Each number is 500 + 25 x the weight over its row's rms, rounded and kept within 0 to 999. Layers, rows and columns count from 0. Numbers have three digits each. The size before them is the row's rms in percent of the matrix's.

# layer 11 MLP up, 832x320, rms 0.098, rows 564-700, columns 160-191
085:513481481477497484508474508501521501543505538498462490501459472512511514481490520484481523505556
104:517518525475535478536515529490509535483501496517500512499460524441470518529474513491491488461506
100:526504455492544513465561533503507445510508502514495475487478465494465526494513527471421492502441
107:466449521481503516518511542497486529487492481496459519487525456480513539497581525486465501512502
100:445456523436490482492494525489547501479473514448478465482487498533493491495458492476498488497496
097:500498507470479481484484503477510512505510458519517519550510527517509458492509463520542489492507
104:537489483534444525508468498517463481468499488473498545514509514446510471462533508487501514515555
090:514524486504508527476487538494505519463551479465534484470504473519471526507477460525502512478493
097:488488447496513525486469525517501499498526497511509512505514469509542509482502481491503476486551
091:495494535495481526524476509489505513526511458491475490485465554542557521520490498520536479483534
101:496504468511536479476560495497463577510491505537510507458507503516450523503488499462548522464524
101:464526509490509520492509524462524491512533516544544510492481496500493459482476495517481529460489
104:493482506467539481511473493506551555514481468495491485525474465504486528463494523520514481473493
093:473494492526504481484515492504485505444464521529485519491515466517470496468495506492449498473545
100:473495475522544503500477536476495527527478522498484510527511547517520503478508475462495516460511
094:480497498537529514498567495528522504465505471491497495518496530500509508508534474481521555515492
097:473531488486503471499501468477456475476469474514538469475551544496524446499488531531497522446511
107:480518489470482498469482498513501516482490540542497505506500514515503550536515511520518494535476
108:477493503474504496499534516505461447496485488483498500521506453534508502522461525508531493439492
100:462502535490543496518536485520523477483474488487487496528471453495480497511526527474512484497481
101:481541519464507507509484481467439540494501486505463481452461537506500480462477499486532489510534
094:480529528554557538508460478530521525563526563497469465514533505524535529531471509501487490506500
101:521472485522495520501502492509511511483504487495427464486513482511507508498482489493462479456471
101:510500480526535498508494534522538501491518456519521471500515502517484476493490523500482554521461
095:534493489533474441503471522503494539577481501527441489516459408487491508514533534502488534518489
096:502463546509509494484496489467492505553531464506513510500511495454520535473518495479498541542484
095:491491482529481438517487493520497521518496525461533518473513533512505489485508490521523472530488
100:478507509502493514525470512500512490483525464474502521505507529539486526508517487518497481507502
102:492522505501514488468487518508490516520527535490491507520521507535485498479516501489505522482492
093:495513477474513504515482539537507517497474485490522497482564472505512465499493531447541474470485
100:500539505517550503469531519515456481506460500499562519522504515485504495498515513525506481477537
100:516454528500449512484513507478514514496486547500504491471505506481470492481482524491532504472484
101:530455545468505513514480476468517480501550510477540488522494510477505510482482590497480524495518
091:481486500450528520507515484470493455502467494511462501499542520488473492555499488457504555491516
093:491540472489502487523475523487452497502473479531528485514488474489517456499491490487503458490505
102:502572455470499488515459498520466493492520532473529515539526503475503492504534480546472493456484
088:462485479509537513498446548504502493547550529484509516514490502475517534480523595500514519509485
101:480491520544517558525512472506490512509538501493503500490515518527524515468504496483469498508479
102:512481495479513512490531506474534463477513485513517490489490484527507486549500475468537514472527
104:483487510540454502509467520471550517514537512484508475506494520474508451506494476499500545502535
104:519462539469478492494509503506538427475536480485505493457530489485494465526509511498546510490541
110:521535516513510500482489471488480529527494555508475522472495533507497494537518504532458479476536
099:495540508511476503529525520484517517486527498462486492539491493473533533512504547522495478459532
101:493502473488519468516499488499529456505510484552485489517470485524511502539499489431515495502534
093:474510462503521516504499468513494520466447479492463557476522485492494477482495469529473452539502
087:515510448499533478497507505502531492526530464500471451507530495525479525472533495506508537503494
097:500516486493503479465540544537509507476484453451441488537552470503506522499520511512467530511515
099:494512524529523489468543517514526521491515508495481489521479468470532513489483482502537457474496
095:550545513541511509516498507501480495487523484517482483478487499466488468463542536488469489454523
090:529515496506417511490557488514497509499512514466532494485489529510464474514580510493460446540478
102:558523541491506529506495497494524501425498500567504467490507503488529538490511464471499484473508
100:506491520497491523475505511474494508473491488559516517512488522517473492537538473497515471518521
098:506484478441538506487499477534518521483482451502499516502492502529490516520510504529498526501549
091:577473491486512480531483468514509455494512485510538512495485506497506526538491503510556488484516
096:488461500538529525520433529527518469479494519569486495488533494461560476495519515517523490534510
098:498469568515473509466493462498477507505523537488523492497462520509488484553485513519524483528508
103:434522511502500522518480488451494457469536541520522498511505475503515466457493522513474483513502
105:431505548466471521506517497522477554458514523501506504513572492502501493492519576511470500467518
104:485483473505501486465540529532537448446495461535537516512459533523530463498476515537561508498440
103:502536470511489505508549503443511496488474551515552481532494516510462518446525517486512485530488
101:479471496498516494536521494511504534499547477528476499506504514483498562466515492500525495450445
109:498520464510511486512521527506479475466505502532508527570487491531496497511542447466488520486561
103:524504526448467499521493518541510476498468511477493488501537555479491514478517500484489504499490
094:445487481464498505479431478498487480510496450491501493442534489485477485519507491513531521512511
108:552469498507527525479532514463540515519468531498504504473485532525475497522488466515493530529477
106:473478463499522462542517449500460476521470430463521492458532555494485548505508516456535536514466
095:495506478487498515496510494495471516515468467499529507480472497538535490463474503510494485456490
096:533494495523476473522533527495481483448519489499504471517524512536510547498481522508474490495491
096:496513532506467474514522460558513492529477464472482506523518498523494506447490539551494532530486
090:507501532481488518545518522491492498484523519504521503516529521504497458480449447454531462473513
103:523505504547508480527487493516496498542525479522491541547476516482472501534519519467515499564520
102:510477491514485528448479515478469485525520505488488467524511467502508516467515540516503530499458
100:461490525485514504467489524503479496510471453538473509505474501516509470478481480491537502493509
101:471521517486479521456486460439464510514556535491498490507488540544528501455493473463481503498479
101:549511475477473496488544480504524469500463502492474487506506486503528491477490495530507481577532
103:527514512527513535522532468492453481529523491503509502513485524500537513501460476540520509500530
099:483486487469511547473489452462505504451502467441537520468459484470490474511487506490495483461523
098:504484516464515498475501485463527477491545509461537477503554514527471499457511529541490505494504
105:482457492456477483470497470502489454481491504515507512508493466507520518496494490465499522487491
107:490512496480498459558493491510512514462517520521518532495512457511472485496494450497466496514479
097:486508515484492521442479507500494502476480536468529526511533522499475497480519516510555456514486
094:431481519493494479500468464528506484484492509520449479497505505505494506549530538516498456521511
102:480546487445540468515486561532484492504489510479472461505477499491560499486537483509546522535500
098:489500499508473570526508457467498450519517504473485559524528506504462516489512474471465483460475
098:503494522501451532488474491504487477519529540486511539480510475479513523490511498484481558498508
101:472436508471533477467493498497536556508510502490486493521513486519515525503515507517511481497492
101:518501515509531531496493492481523508513485484510536511489459547496535526534485524483526496502513
099:524481496495531479484497483514462493510438505518553495501512480484508533482523492495514485492471
098:505508494450515518495505480509490485500540502506518488490491530513513468532509493480495483473449
101:496497491542505506506510490501470479527535483479446496468469522452508522509561542555494528497498
094:494544536520482496502496492499471501508517490477491487539528519515524461525444520463490509533485
098:544519511512491465526490502498507467484522521500520498515530481494486450480447547488496520471472
094:496520502542507483525496476542529533503538452479517522514484467458466536519488523502474490502484
108:524514535468509472514506492549491480499505489480473480497505525451513511470520466472499532536518
100:502531508483505535431479508491487496513467496567564508501526519534491497474521518506437498481476
106:475538469478532515467491494517496491460454474479530494508513524491451498450495527476475495462500
105:538490456510529532544494478448450522498463486450523513466492500493480476476469484500475535512519
098:518526498490531519526515492527525519515517475486497474556499516461488443470491508513504460490506
102:522470514489529491516500470543516460483515509521555469480468513483498514512500545486518494496496
101:483504497519487519453504520483502525524471524467480515500510515443515459514524483541527468477521
100:493431490463509511536509492524486514487501500523474461446481475511467495526496525490474471513481
098:555477520490517545514514463488477481459477528501498495491517489437507511520531499466484528511544
095:494478547491468509466500511511505504500518524479501494478502456484451525459512531509503507532424
102:499469494484521472482517471481516500509489512455500493444543530518493477498519486534516486527527
105:517513522488527518461543508469468514466469517482510510557492495501481497500516497470467517537484
105:478543526534485543507472489554495517502500531522540485544496534491459483547511491512498497474467
103:519537517513486496513493521481518472539508497513500514452479489504528486513475509463529466424477
097:496441491463504470454500501476467476517513526472466491538534505504514528502527526512480492486485
101:501548504464463456490479481483515456545502526528548482522489510517487515546478494539484486464528
099:519526458517528476472470465502522486468521485511481513507508517499515469495463487492479524524486
097:495461520493475501509471505483482513450528521485455547507475535498495467517511524520510477521512
100:516501469424541491478466501460490481483490503545504503504492487486487547518486497493512475535540
096:517518472496556505501475465517504472501503511505476439554487540512459463556490545496492483481508
093:497489482590473511496539502511558504508519464510460545520469507468511513515522476498490456507479
100:484481490506481492517488483519552529492493501513499481493505508448452517468547504556471501504538
102:471497460521519485502498483501495517497517498524516534482513427514489487467463509483498477451485
100:503479517468540496505485467523520477517502458474483565500497538497538498503510493465531503512511
095:508502542474549472510474517466497465555490484518486472499512477504474492587463487480491490493503
105:468488522481532486534505495522449491506504515484494504538514484472501511440465526516502496484528
102:476443527488485527518521483494558489488506492520509505504483470503490477490476503519533520555470
094:509541534539501521504493462534448534526528490479522522507529507527501505495534467528502514517527
106:506496469488530499481489532491481493510471493470503456526501540527523479502485467437519510491494
095:459517559543498460466508528501495533504495517510523538480458515516478511479506510474531487533504
090:519515503506506481470435488502516500459439527503534472535585484478520466532525509505482503492532
106:496507519526525549563467463504488510481529509508514507480510520508487480494535466509501500479487
089:518507514520538504534510474541528518488456511469539507482453461525502499516471505475509521499473
098:519498503529554496488522469483524493493508498484512545517481507531507467523492493488549515534510
107:487496468532466498455526519499502506459501447514507530461546484453465503513517537505487515528512
091:480457509520548516488480500482507509509498486553478511469507475471511540473506471470535477460512
100:514506470480513455509539508556530517495484478503496506520490500520509505499522517519491489489534
101:496499463516512482559493501474509518510561471534493532494454443515505504452469487511525511501528
100:494531484487479468500468510472537478513514491481513512489468548518514468505457486510516450502481
103:506533483470497482522576470517487491507459465486505515464493503513464496547508489498470506518508
096:497521516476495508526494555515489522504527522472479420481509501466466521483554493507479481520525
101:478552495485510508528489475502506521524499482524461509555541551508502529508533514514527491507474
087:534473496493518521498495506518480497530498512500495527517529508488520515484478496525493511522501
100:479549508482487489483551502507513545480505513491533497513515522466521470528506516488504511507499
# layer 11 MLP down (transposed), 832x320, rms 0.092, rows 564-700, columns 160-191
090:497526476495519494492525524550498492505514645512502494471529487520497436503480521494509500512459
099:506503464500454514517494484479482519471515549542543480466510531502506513531489505515486506513497
109:485493501500491508524536492488523491508533539522521483501454476534502455542496455484488500513515
104:521522511519501527490482453530527405526464512508472462516490513478537544521534529482423509522519
104:525494521489477494526499512520486495548495489464486508491466470502515454495483489469509522544536
099:474510506522516469463492549496490459551508459562546497494504463524515528532506508485475465481497
105:491498476489466486524457508517501547489502495500492475472481506515482507458513494530492500528495
097:490526513506520533464510486504502505527513376506483495501512528486488530490462462522501485495502
100:443487530518536488529501480519520513495493501562497473545525479508501493465539508529473497482483
098:496510538489521496482511525493468479501498501505496523520486550519542548472503493463530524512494
099:474507485497502512535484508455525490470512504507467481501533455490532501512510485487494498452442
098:528476498500513482483473434514496522502474537501519491519499476494547490498519503473468525492490
103:555508455510535513502524469531500525508469549500515509487547516539515491495484508500468495452571
098:506507494509491542470505463460528530484478574495488489477513502507515488485500478480493490497527
097:485507503462507526473537493490511493511459591542469474460501512499480513502523505488481524476485
096:528517495525478514522532499511506494513547497530522517485489541464511506543503520488489498461477
098:484477504531467475477523509506503505525545527477489550492458505485544463497514498518537541461484
104:504546490515468496463502502492436492521477469456498452411479512470489487447501484492511499511487
104:494489503566496518521489559455478492480466518498512462469486506531494535529498504516550516528522
102:467495518499489512510520485508493510476496468487506504508513502492481505491514454526496466501493
105:498522485510470493518516507474477530485515531509423507550509447473495474489492524470488521480513
097:506492514513505532513515479475463485463468546521491480544515529505493502507525509481505484497507
098:509483527494501479507519550508497508535511558485543523486525477493503531533450525491534482504468
103:517475499515499498515478538454473492479522531479442537488529426520544519548511475478496482487509
100:535517505494493519479472513514531518496521378518519479498534502503478495532505494479449472559471
097:487543485486518477476514452484503488529528406488515498496476466483513511500476567479471457493499
096:492503513502468508536500511509505529509496542524476507488509473496482474522496535528498462539519
098:450517507475519489503494500493496450476456469505505487511528478558505498525504501535524512517471
099:481471500527493496482496485482475558510514561464501535526532487498503516451506495464487544472461
094:475496529500520491506541523468538486542475467476528518512515485504488491498534517500466462473485
089:488513499520468481455544476479471468503541491500520484454479523520530524488530477501473484482496
100:500510489471475511481507506543528536478457573496527477522489506506489520494516492501470470525479
097:484494503467468480490496507478487512493467517471521462484513542483504454463494467469518520501494
094:546518484463457509530445479510462520463500468487517512534516529544547496526511483503454517488509
100:536503524516487526507515530501515467541506495489499520519493468473513500494452484465480546477452
099:529493487502510505492483490482534508486461502505524534517493515495516463475519521530536528476517
095:489534531496540484541537496534543531470533489482524539517567482489524447511476491507519473466516
095:535515490523532486508537508482527482497547542496490458505488477529529513506508500513494525525473
104:523479480514484550505511497529490458476485559458499535532459523553526496451475485515526491486544
104:454511518488539508463493443475513480503455468467531505492486520535507505495480514545488507510524
104:510580500488455485470504496461529455511480497468480515518511472524485519481514497483548498499535
099:501524513472507507519530496514453520497510475494481485526459507468499487498480550457488517501475
102:511516490503521464496480502485523529512512395530485476517482508513445497508469529480483472527462
087:454490460513489493556534509468499510496514429476489503522497497517511524524470482536472466495438
097:529494475506492522510483484489460470510506503522477501488523527492455500456497495522532524511515
091:495489493511508514521465495481480503514477454497485508500524486452509476516500537493485519484485
098:527458491480508455493539494492516482497496530476499522479440464512555528468515506535478498535443
100:516482514479510468451522470519516490503515482506554501484467464512544522491504491493496525503539
097:505453516489440511480550469528501477472513488493516506503490492517527509565540546500514530499489
097:516524520547513497514485544507470500496519600533501507490460451470543486436482521494533458504495
097:496472511518502505507505502539483513493455494497487472506520522488491522491490516475529476483516
103:520523507496534492484507534529443486478503530485513496512542512517502490569482525497466518506524
097:493539509469539504416503524494496489534550396509502510494566497532492515495507472501522481507498
092:479506496565486516502543496507482494492460495499484488498512471527547540507486491491491479474515
094:535521502498487494454480480494483542486501511533498537496505500490481495545458531516493490519548
096:500566483520548504482479500519489448508546510457528469493500508468490491526516498502496523536527
107:521452499510519463515553461487513505478500498514480526498493487486517483515517526506522544483522
106:509494513483505499447492516467554461521456502527466521502472532498501507522534522497465501512497
105:514545504502450438481518474524509471502518566475514472510492455494481453492483503519502501476483
105:518514464490505513487471493509479525542519466484493501449524539498499496499457510537527491496478
100:498466468538508493471542471497533507527507444481525530477491482526485509484458495475455510468504
108:453471489525522509488493473523508508456494531483501506509510489536498523501533498481524529539495
105:455504486478487482519508471505471530526490476476509502516473500506511493497493554490471506497494
097:468480564550527478506485495484523525507545527505482475495479494537519523531514504464479520491473
104:503476499505541504469500481482505466499464453451504513462497537549525482494470455504470532521481
108:496462510465524482479517497530487515525473585510489515538527515476503501491522487451506470485475
097:457500493494507507526513476528513522504485503528536477521425491505493449538548502505525521498511
092:492510541484497469503483470558505511526488403509502479492486508506528504471509456507512528493528
095:468504508516493516508435498549498499542517470524533469469478503512493507543469494525507471535508
091:494491487511483493529475498526504503503476427516523507519518485479470506494501507492492532507493
098:484494491488479485523498490437502518504523396505452587498508505480449525523488534491488509483457
106:495512543493481504492536526548525474531536507518535471472502501497476504513531541463493546504488
101:501525523538533532518505527512502501509449496481485511489488550490539500518500461489522455492476
098:491502476511484499519496469468513491467479448482501479476505544511535524468529514559468476523510
101:483479495481520479500472505526508492504448442526526512535508496462507503464496498507476459489513
101:514481518527483482489495493534452515445515493517549526509539512514507516514474506494526503530556
105:502493478480487489496486490459469537481511454518494479511498510484510513487496489500504434498473
101:472542494494492519536475515504508536482461473505463498482525494468485521522536507476484486490514
104:484492512472540535526501513510489474489510444490503501535491509511500521491525514474501546512511
109:515522520509502511496491527499536536457464441510508472479509518496539517504516497457501496546479
099:475519497520525484463483455495474536479504504483489486517499529472490508518507515484513466524525
103:523550485483489489517527487535501506541488582504510559470507512533483490497501472539502489519535
104:499527487509499476500533543471518530468524481490544502456499499477503481499442477497482464469485
087:485466538470534479514475504483546480535475480467542504466475479483527491526533496499487524498477
100:493476520499481493545513524546492517464481453531516500499477491550490504466488491511466494486523
102:489509495498517521528485502507503529500521508523517518473446488487506516506515528499503549520477
100:480481533482515500532474507456483501500458483520472517523534489543473478477511517453496542497588
098:527476485511504458538483463557523519550493500522496470515487447450527464528515514481548510484501
109:505463471488504481502478475481535511515480507529503514493518493533510533517470517502540511448502
101:523494487529498517513518531550526497522549445504515484511482468505498492504493548503454507514491
094:530522510522483440514501475494494507493482523466502486510474492494489491581501524495459470529487
095:487504456480525537495504568473546479501459422515493517525541478469470503517498513480475478523503
091:518492470434495476531518490505504509458482404526485476497504493505466434498498478494534531482548
104:506457520499518454497531529435534511511508530480490517485460465543513508535489481489494542552538
101:522540519477476487507470501533554481529498523478521542484493491499516481529493498485491495506512
103:489519470486538523510467478470520524545488563471544498511494476506471536505505499524451513454461
110:476546500510496479498509520490524539497510473560476473488515473500509520517478496524505474499518
099:526506484478481461491502518490540501517468481527475513518492487515517552538506516488520531508510
104:522523472501454493487507449511446496515500483514515464527509530506482489488504475528492483484491
098:466488504512552480522549484451515499526525561522469521508478521523451492467512519526526520487494
103:566450536484504482514515510530470537496565507506513536456500475445495492508479495522498500523521
101:493475516481468499486491499504472507484529374508491511498552456513496512513469510465538482486517
099:508483518478517523487464492501504489491511468493453492494504479512506484520513512543505547514524
102:506462512491518544506500470507486514460482491513457485520512485500493486559487516486479507502540
101:433506475476513501541510497495508482482500509516458509483489531548462507491504519503472483525488
106:452514497509492532529510488517534504504497471521469510474463566468483489520497455553501501510503
105:470512484492507445495484495509500478492464451497483477503514498497487503492477513533485518516470
099:453490501513498457513494519481515489518532441472542486480545527545563494552498497538487487497518
102:481524519516488479443507522484457480515510533519510501460509511454538504499454569528552483444535
094:476533514531496442507522448475529498512484438542484488532514484490495483493500508483477474516490
096:494488488537511510502524527540529511497532455532531490462521477443504511494512500529492533486504
096:478484502485526489513526522508472492495493542517520495521500510528510481508493524522576450538499
099:533524480478536497485479463523546496445501498544491502524498494503485521527467530477514501484497
094:490485519563492500504481504475522461465472479484506466491516522488550462520490519507569534533512
098:493531490517502471530526490458527419485504518496506483531515473489502511553464477476483495498487
099:470484456495469516482519524530471497516508450515542518499531541509491483494528486454485492494496
102:501479499463534514461508486517501507518532525469488510494482490534454477534518485493466515441446
100:530536495522443486513536532511489513479483487514486509503512487480501445505502534526525475526518
100:513460476527523476490449498519542503484495497495487534474511466514511499481540491497504470465453
097:526540501480491477522495502511456492550521572464495488484507525491516500468478452520485508514451
098:478480473480489532481491474553503522548511487502507530488518499497482540491504480518496513450503
104:508471509506492494484522525509509500487454462491461503472505540527504499492474490466482496566496
100:527547484510542503533499493502530522473475653515523479507462471512522509501517497503533524489475
093:524520496437504501506501507472496519528530520531422479502530509447524494485494480487498499483493
102:542450450488499503547520567466514505528504564502511487487477478509513479476482508468484515502517
095:493482516510514547484488498498482481473503461508533518518489518460516484547498513526480477545507
098:506485460529466509499509501505494477527538515505490497519522505529513482478528498491482515523481
102:518463499476527507494497455515554533517512570480497510490484526502459499450497487520444496480491
089:519490476471514449509455490513465522476468505466459501474475518554502503510493470492545491496493
102:504462511485438498506530525454520487497493489556484502480474510459481508526504481468525516483499
101:480544483476495512534496479523476466504556481477499519477496521496489493467542489506456505463498
097:487518519516506503523509503496516473495526475498477450498503516459501514547506490502511509504538
106:487512521463494509461448467519518519497469477487488507480473511514499503473509534537492523481447
099:477478468537478509477532476495538472480479566526507507536520510476452500480478479464497476505553
098:529515519507539523460511514511535489457463512467504483488542460521524497501492501510526510526536
106:497530503545441524507524513451487473472530432491506508485477557544501503571512485484517473526504
101:472487482535508535531447464547441459501474484456524487493465498489519467507503466517515488494508
# layer 11 MLP gate, 832x320, rms 0.0915, rows 565-701, columns 160-191
103:511494489484490492470509490507523526506471541478432486528510512517528473505449514515468450545529
098:494489521501477480475454508549535488509527504458489511477505496511506544525525528522482450497518
098:539470506510456488478502496495545494470490518498448474510486513483528510518471519479515468509494
100:494520497497491516521492550454542513448506481538515505506493484519472520493519535545505511534482
101:471475488512467500529535473496457482562512549516511481494508513527501518501494513542469484476493
100:512468481512535471495513500537511492478551504493510478508534519499500516472488473496528463465520
102:487466495481471487480482494478492502498494530516462493529506507474533529468489531515495509520510
094:516489527516481474490465543526497509483512505492509463453533490465499537532499474513484474485503
094:494513487513514531478505495543465458511457464524499521536480535520526541498559535514437515487560
099:497482518515504493537463460522467520542515528515512499478508516481494486523527540523527479481481
101:492489484457489505510511490506487509515483499528493503451505478463486567466476502448472490481441
106:472478507494521452553490464524519457518501481497482524493461524460475513509483486501496511475550
096:479493448522481507481490519480579473492508473518505536505482523489477478503508475495463444466508
098:479482478513491465485477449504479467505525528526523514532539521463540471495459493480470540503459
094:537525544501543514502502484503471513449479496509547525469521508474482503500535504473490486494535
102:487505507490518492446495525498512505491499501536529479508498522511500515490499541450492485513510
103:489534498456498509458529442456525493484514494472505486513455496482517561560485511496513545478488
099:520501503450512538491456481508515497473514521501455515501539517477512474496528518495466501519451
101:523512483469549528542479521506546493491492519515505518472478507527508489498499513497518531502551
101:527521544503492514463491497471524505479510525497479448531505527529445459515472526474495527486502
096:464468533474494488534494473516482473488511501480525490464484499517491509504548514519534488501536
097:538503493481521488527494521514490505520537512487526512514495497494534456518464528484480510502468
102:519527512549510491486461501484494485485502514461535496526461464534468493518487498506491530499505
100:464508493516533483506549479507483471515527468469486453505484514500509530533531476440495482514491
101:502511472516545485459517472488463489486528485521500494529508528508515490520461477491439480474479
098:515520520559473548501498514447500483507509518533495527521471498506531465472471483477431444475484
101:508515547506511483546473513493507516462519527512471493479487478495518503505503481486502486470525
100:489474517483498491541551486503547514496504482473495502509516518502472467490485520505459411503488
097:501511490495462473462528537490478508521519474523504448510468539504484494475478455502512508509508
102:484498546519512516471493519499477542493525487492487482484500505521523521485457445482489512505506
097:447501491492475493470530499520540528524478533470508510563473518491446515476495531458508482516560
102:494501492487470516497522480507496496525492498524507541487497512529509528461548547515459472568466
093:541512460498502465502528467540513491453508537510488485536480489549538477517498479480512492482503
096:510541520476456468507506514542525523526538541527506456481499517478447546488498474489517498529449
103:469538521539498447537555538488504501475496509506509528488530463467469532509528508494523496488483
093:509536500453516493501471525477512514501481485509506533503496459505515497513518520537497514468466
102:479477501489495486492515525498479491495478484458537486506503505455519524498526499494453505506492
101:524501492495492492500461503452556458518522517512487527477544537531567523498489518529493521483473
102:495529486498485469497528486518489514466529510509519525512473523477508470497540501469470501491436
104:487501526448499497495466493546495496505533501491511557486516520517483504481473518531506515511461
102:509480460500552470481516459501501504505513479473521508465486498503469485485523469534484525503508
100:502480485458504477516494532505509512458494470528504480518504506493516564483468503503497508531482
099:494489485505522540455492495459521511493499521508457460470534499503469491547510512511508491504503
097:526501504456474500490509451489493503515517503439488487505507518497540518456502536478473490524536
093:465525505515495483499532466494470523480526543481470512531579487498579480528486473452507508511485
098:475504521490475489492496522543445521483512500474507509500503474512508530485505511493521500534488
100:533492513491512477510493515536524514504499493503471473467485481532529475531498490513512537528479
096:484547497445495509467460485543520512518518529462495464516503533483541501461495475465475505500489
095:450449547527519479485519485481491501504499470502511472489507530540507506519537457481524465510472
105:473469495504497482515499471485492454450518490485491489532485531523522533504520514537516485523458
097:445513492483536502490496505521495466504486506460524577504502538501501499506492555530496499457521
101:535448548532498525539470455483527519557488515526469486469518460487474483452497525469479505497476
096:462501515529525500485526529529505519511503473475488492511479469501466492523496523504454483524523
103:527480470489498530512527479513490464540517510525508435486494465496518460507502537478450473470472
098:517489532497496552486461480531489502530476507479496437518469478509511530535484508479462514557512
098:459510490522474507463496539506513488543498497504463449465494542488504488526485485499491478556505
105:502484523526508509532508478471509515498479510488487497509490506470505503469514485501497552499548
100:504527546514471496513499481466522521539500504511492526490499466495517525491472549503465415470538
102:505494514533479486513501510471524499497498493530507485503452530499539527472506507480514497521471
106:524509506475541506476459483511481497540503583493551488440482502483506477471512503504468532522526
097:487470477521482532541479512501532488493526486523461503489496476524513491545526542519515477497448
100:485497537482506483515504450486441506519550508488481507517468510495513539487449478501531494462492
097:486540469521513482542477503465530503473487481469488506492535486492530531478483465496495529517483
104:498471513484522470493510493533497485525551516476480506499530451499448484507433475488471517500498
102:487508474484438502492511487499562489520470501498470473494478500485524500520517531482515498554516
099:476508470486478465568505527491512513474490482544493512449546521553483522505539529511493488517467
100:528547553479512504537472516464486491494494507465472499544468509522484495506464499493483517508428
099:458512452534512543476541500490482464533506503476472490474460501501508491505526484544517514468509
096:536476486472492483485520474490511529511522473492499490498450495492515506484497519543523487495485
102:526474495511509513524516480477473525521484490505530542544534444493478521475486475515501509467526
107:498512501534536515462498493577466500452528552535506508524503509509510530511536501483536531498438
098:496564469477493493526500512512473519502524482512464448516489513470509508506523524474516539476537
097:464494490513519472502528493477477477483486477534483514521489511517489480511471501487503491516464
102:527475485461501484499500514490548487491481493482502479509491498533539466479446467485483483478505
105:452519505503504488533482478494504459488537543501444479443460507459498484511491508478482520511496
097:534498491524536514499520515486506492511499503479534467540497511523488503473521465499463550474496
096:470471507502503540475509505477466452506542520484469501501537521478509505525524500502495514529502
103:515505510495480512467430508548499496516502460455463499564465536500491560484515507515514457481475
104:454443487500490467491473504485517514506519474489495495519525466513524497526510497520522514493499
098:464556493527505498512503489476490513482499524523515490491492494506519508511509477462516529489526
097:440549466526481541514565510512489547452500484460524552537488491507507510502448507450458500497519
099:491492468477495545482500497494452529463462539480498492518483489473488513553472452498514473520528
097:492471492546501480506523503489471494547538486538472520551485513543461485481510532513451504488500
098:490478524496497468537462541517541484497514575487473480476527461490529480492515554500450496498488
103:514447466502480520454521516455493491474547485484484490495531531481511490493477534541540491479522
103:467536447427539524494491507516507487493454513518463495517499470500521455500502520503505490479478
101:526520489503473469501505527499484450515555532456535504455515518508504503476496470503489544486545
098:565509524531521501491456480488508482492526485543539480554490501542483516474520500520479473486505
102:511499492459498448493497509486522456465527505512465529538507497522490504511531517482547471486476
099:509530495485487465503542506490533461528545509488520501497482495504510464455437514428496513489520
102:501507495467517512527490488504543515498446497504529504479503478459501493487529522461514498510492
093:547476495518510522453538518467494521498459454512476517455514508549500516466534470535496523479485
102:478497505490545529506557471520463476508529541486474564518509511493523496492510541528487484499472
100:503493491520470520428502478490523494515525463467520545490457523519522544502498506491504509527504
110:491548526548490441493493500514475535506513538502495562534518496484541501510537514520501499499503
100:538477535510471481501518462535515470498479522516503458491509532491553527504485518483508500489502
089:520501540476461501453560504499491500466522514507503537511466524503470476538469518491527479518515
096:489476499538467485492490500530531507485513495497535479467522503529508486507502484508519511455463
103:483524545492494469520500483498491509528463503473524484508446499489512503480527487475528504538509
102:480513474454495506537522478490474525535467490538500517500504512516498508506493527551541529550488
095:519507491506498507460526563502458484499496465520512511490456498478518495536533529479517495533484
098:448494433476497508476486523518502489480515461517490511529503532565515532517478525490513504569509
097:506506492500510494511502491497503509507503507520488527490536442460493510495502466546478462498548
105:567518514508449474519448470502509460507474527481506491496494488457482490513522455497480444481516
096:561550489430481508493492490529514498523523541487495491502497496463464494522486527488520499529533
101:448503544554510487486489490477498485443492504510459504546485511506530525485521495516513505471497
098:478508503501471452556490457463476492505493535494470497481433549516505494518467449484540497463431
100:524543493508521556491482459485546545519479520524529453505468477515504508487530538480494479507476
101:496548515538502506498503512476505515471478479485418485485493506485502501496515492471500515490507
099:498504518529496533494467486498482493482498559462481488504498540541505467479504478530527477439525
099:471556515470480517484491477494509512541491502557506449519478465507540452512458566503459506504497
096:453485486542521511440479486495485492503485523483516507493515474501503502478516477512528497511527
099:495461506464501512489506514507508439512473545526474528492476493509496507499500502484540485497482
097:529507526451508457492513502480517470500503542507515492480485515529515515511479528481497493467546
098:487523530483492524528496520495487517546528471548492536511512514510520506523522486516483537455464
102:481524504511486454519487501492454486510541504549490479564458426542516490491500479487481475475513
095:463478494515489534493501553488495477537524465548496495482493515556524530449493500516524529508470
099:501519508477468510460522520491504493489513509529503538488510553535525483512494520478523518501493
103:495456488494455554513504495481488510510495523514518532480507478482522517491478545515495514492540
095:511485490492502536473478541485520494496479533506462522460497487516461503467515468519544530498508
104:525480579484447511543532511444500505533526542515500484526477479501474538505490487476502475528496
096:448470508506453526469494509481500475489539524479499516526507513495531482531507506520496507484461
093:551449529527533528498509494472513503505484534484488507482525497493499528524533499478518466509445
106:507539496476483501502506487471500509497495511460487539485505488494510528503498526536467521490530
093:533513450487488471477519483487508519490463483509536524493523473508550488521480464506483472476496
095:512493490502480546505487492478483446505523470496493500465474514483435477499492466475502498490493
105:476502530469524464516514511496508488496504540530492543485531472516466526466539515528457528508525
101:503499478497504498501493458510474493445518517493499537499508469548547475506509513487543542540500
099:455526499549503453481453475514509502460491520534529503544470506517478536506518520503518488495521
103:484516487515431491480493479525532515500504525506472505515500540499490525559501471512482481502509
095:519505459524456496501445488543498476520503526486519458537499490545494487455488525454473484446523
102:487520496472493519466500493496525507533531532506449524463460507513498475500440502493509519473458
094:508515519500481515470500493522506527503482517517514532502488486523494508472518509466498518542483
101:482456510511513474480510487522497423464489481461463479431527520444505514497514527508512495489523
115:503459512515538455495504483519474517513494439529469510525540473477523484439482522553508474498480
099:505456492463529469506412540493470508503498512497502473500493516531472511508487508513549479513533
100:443505547508492481512554507533518508497507535454476543459496494508490545510501508498530487505522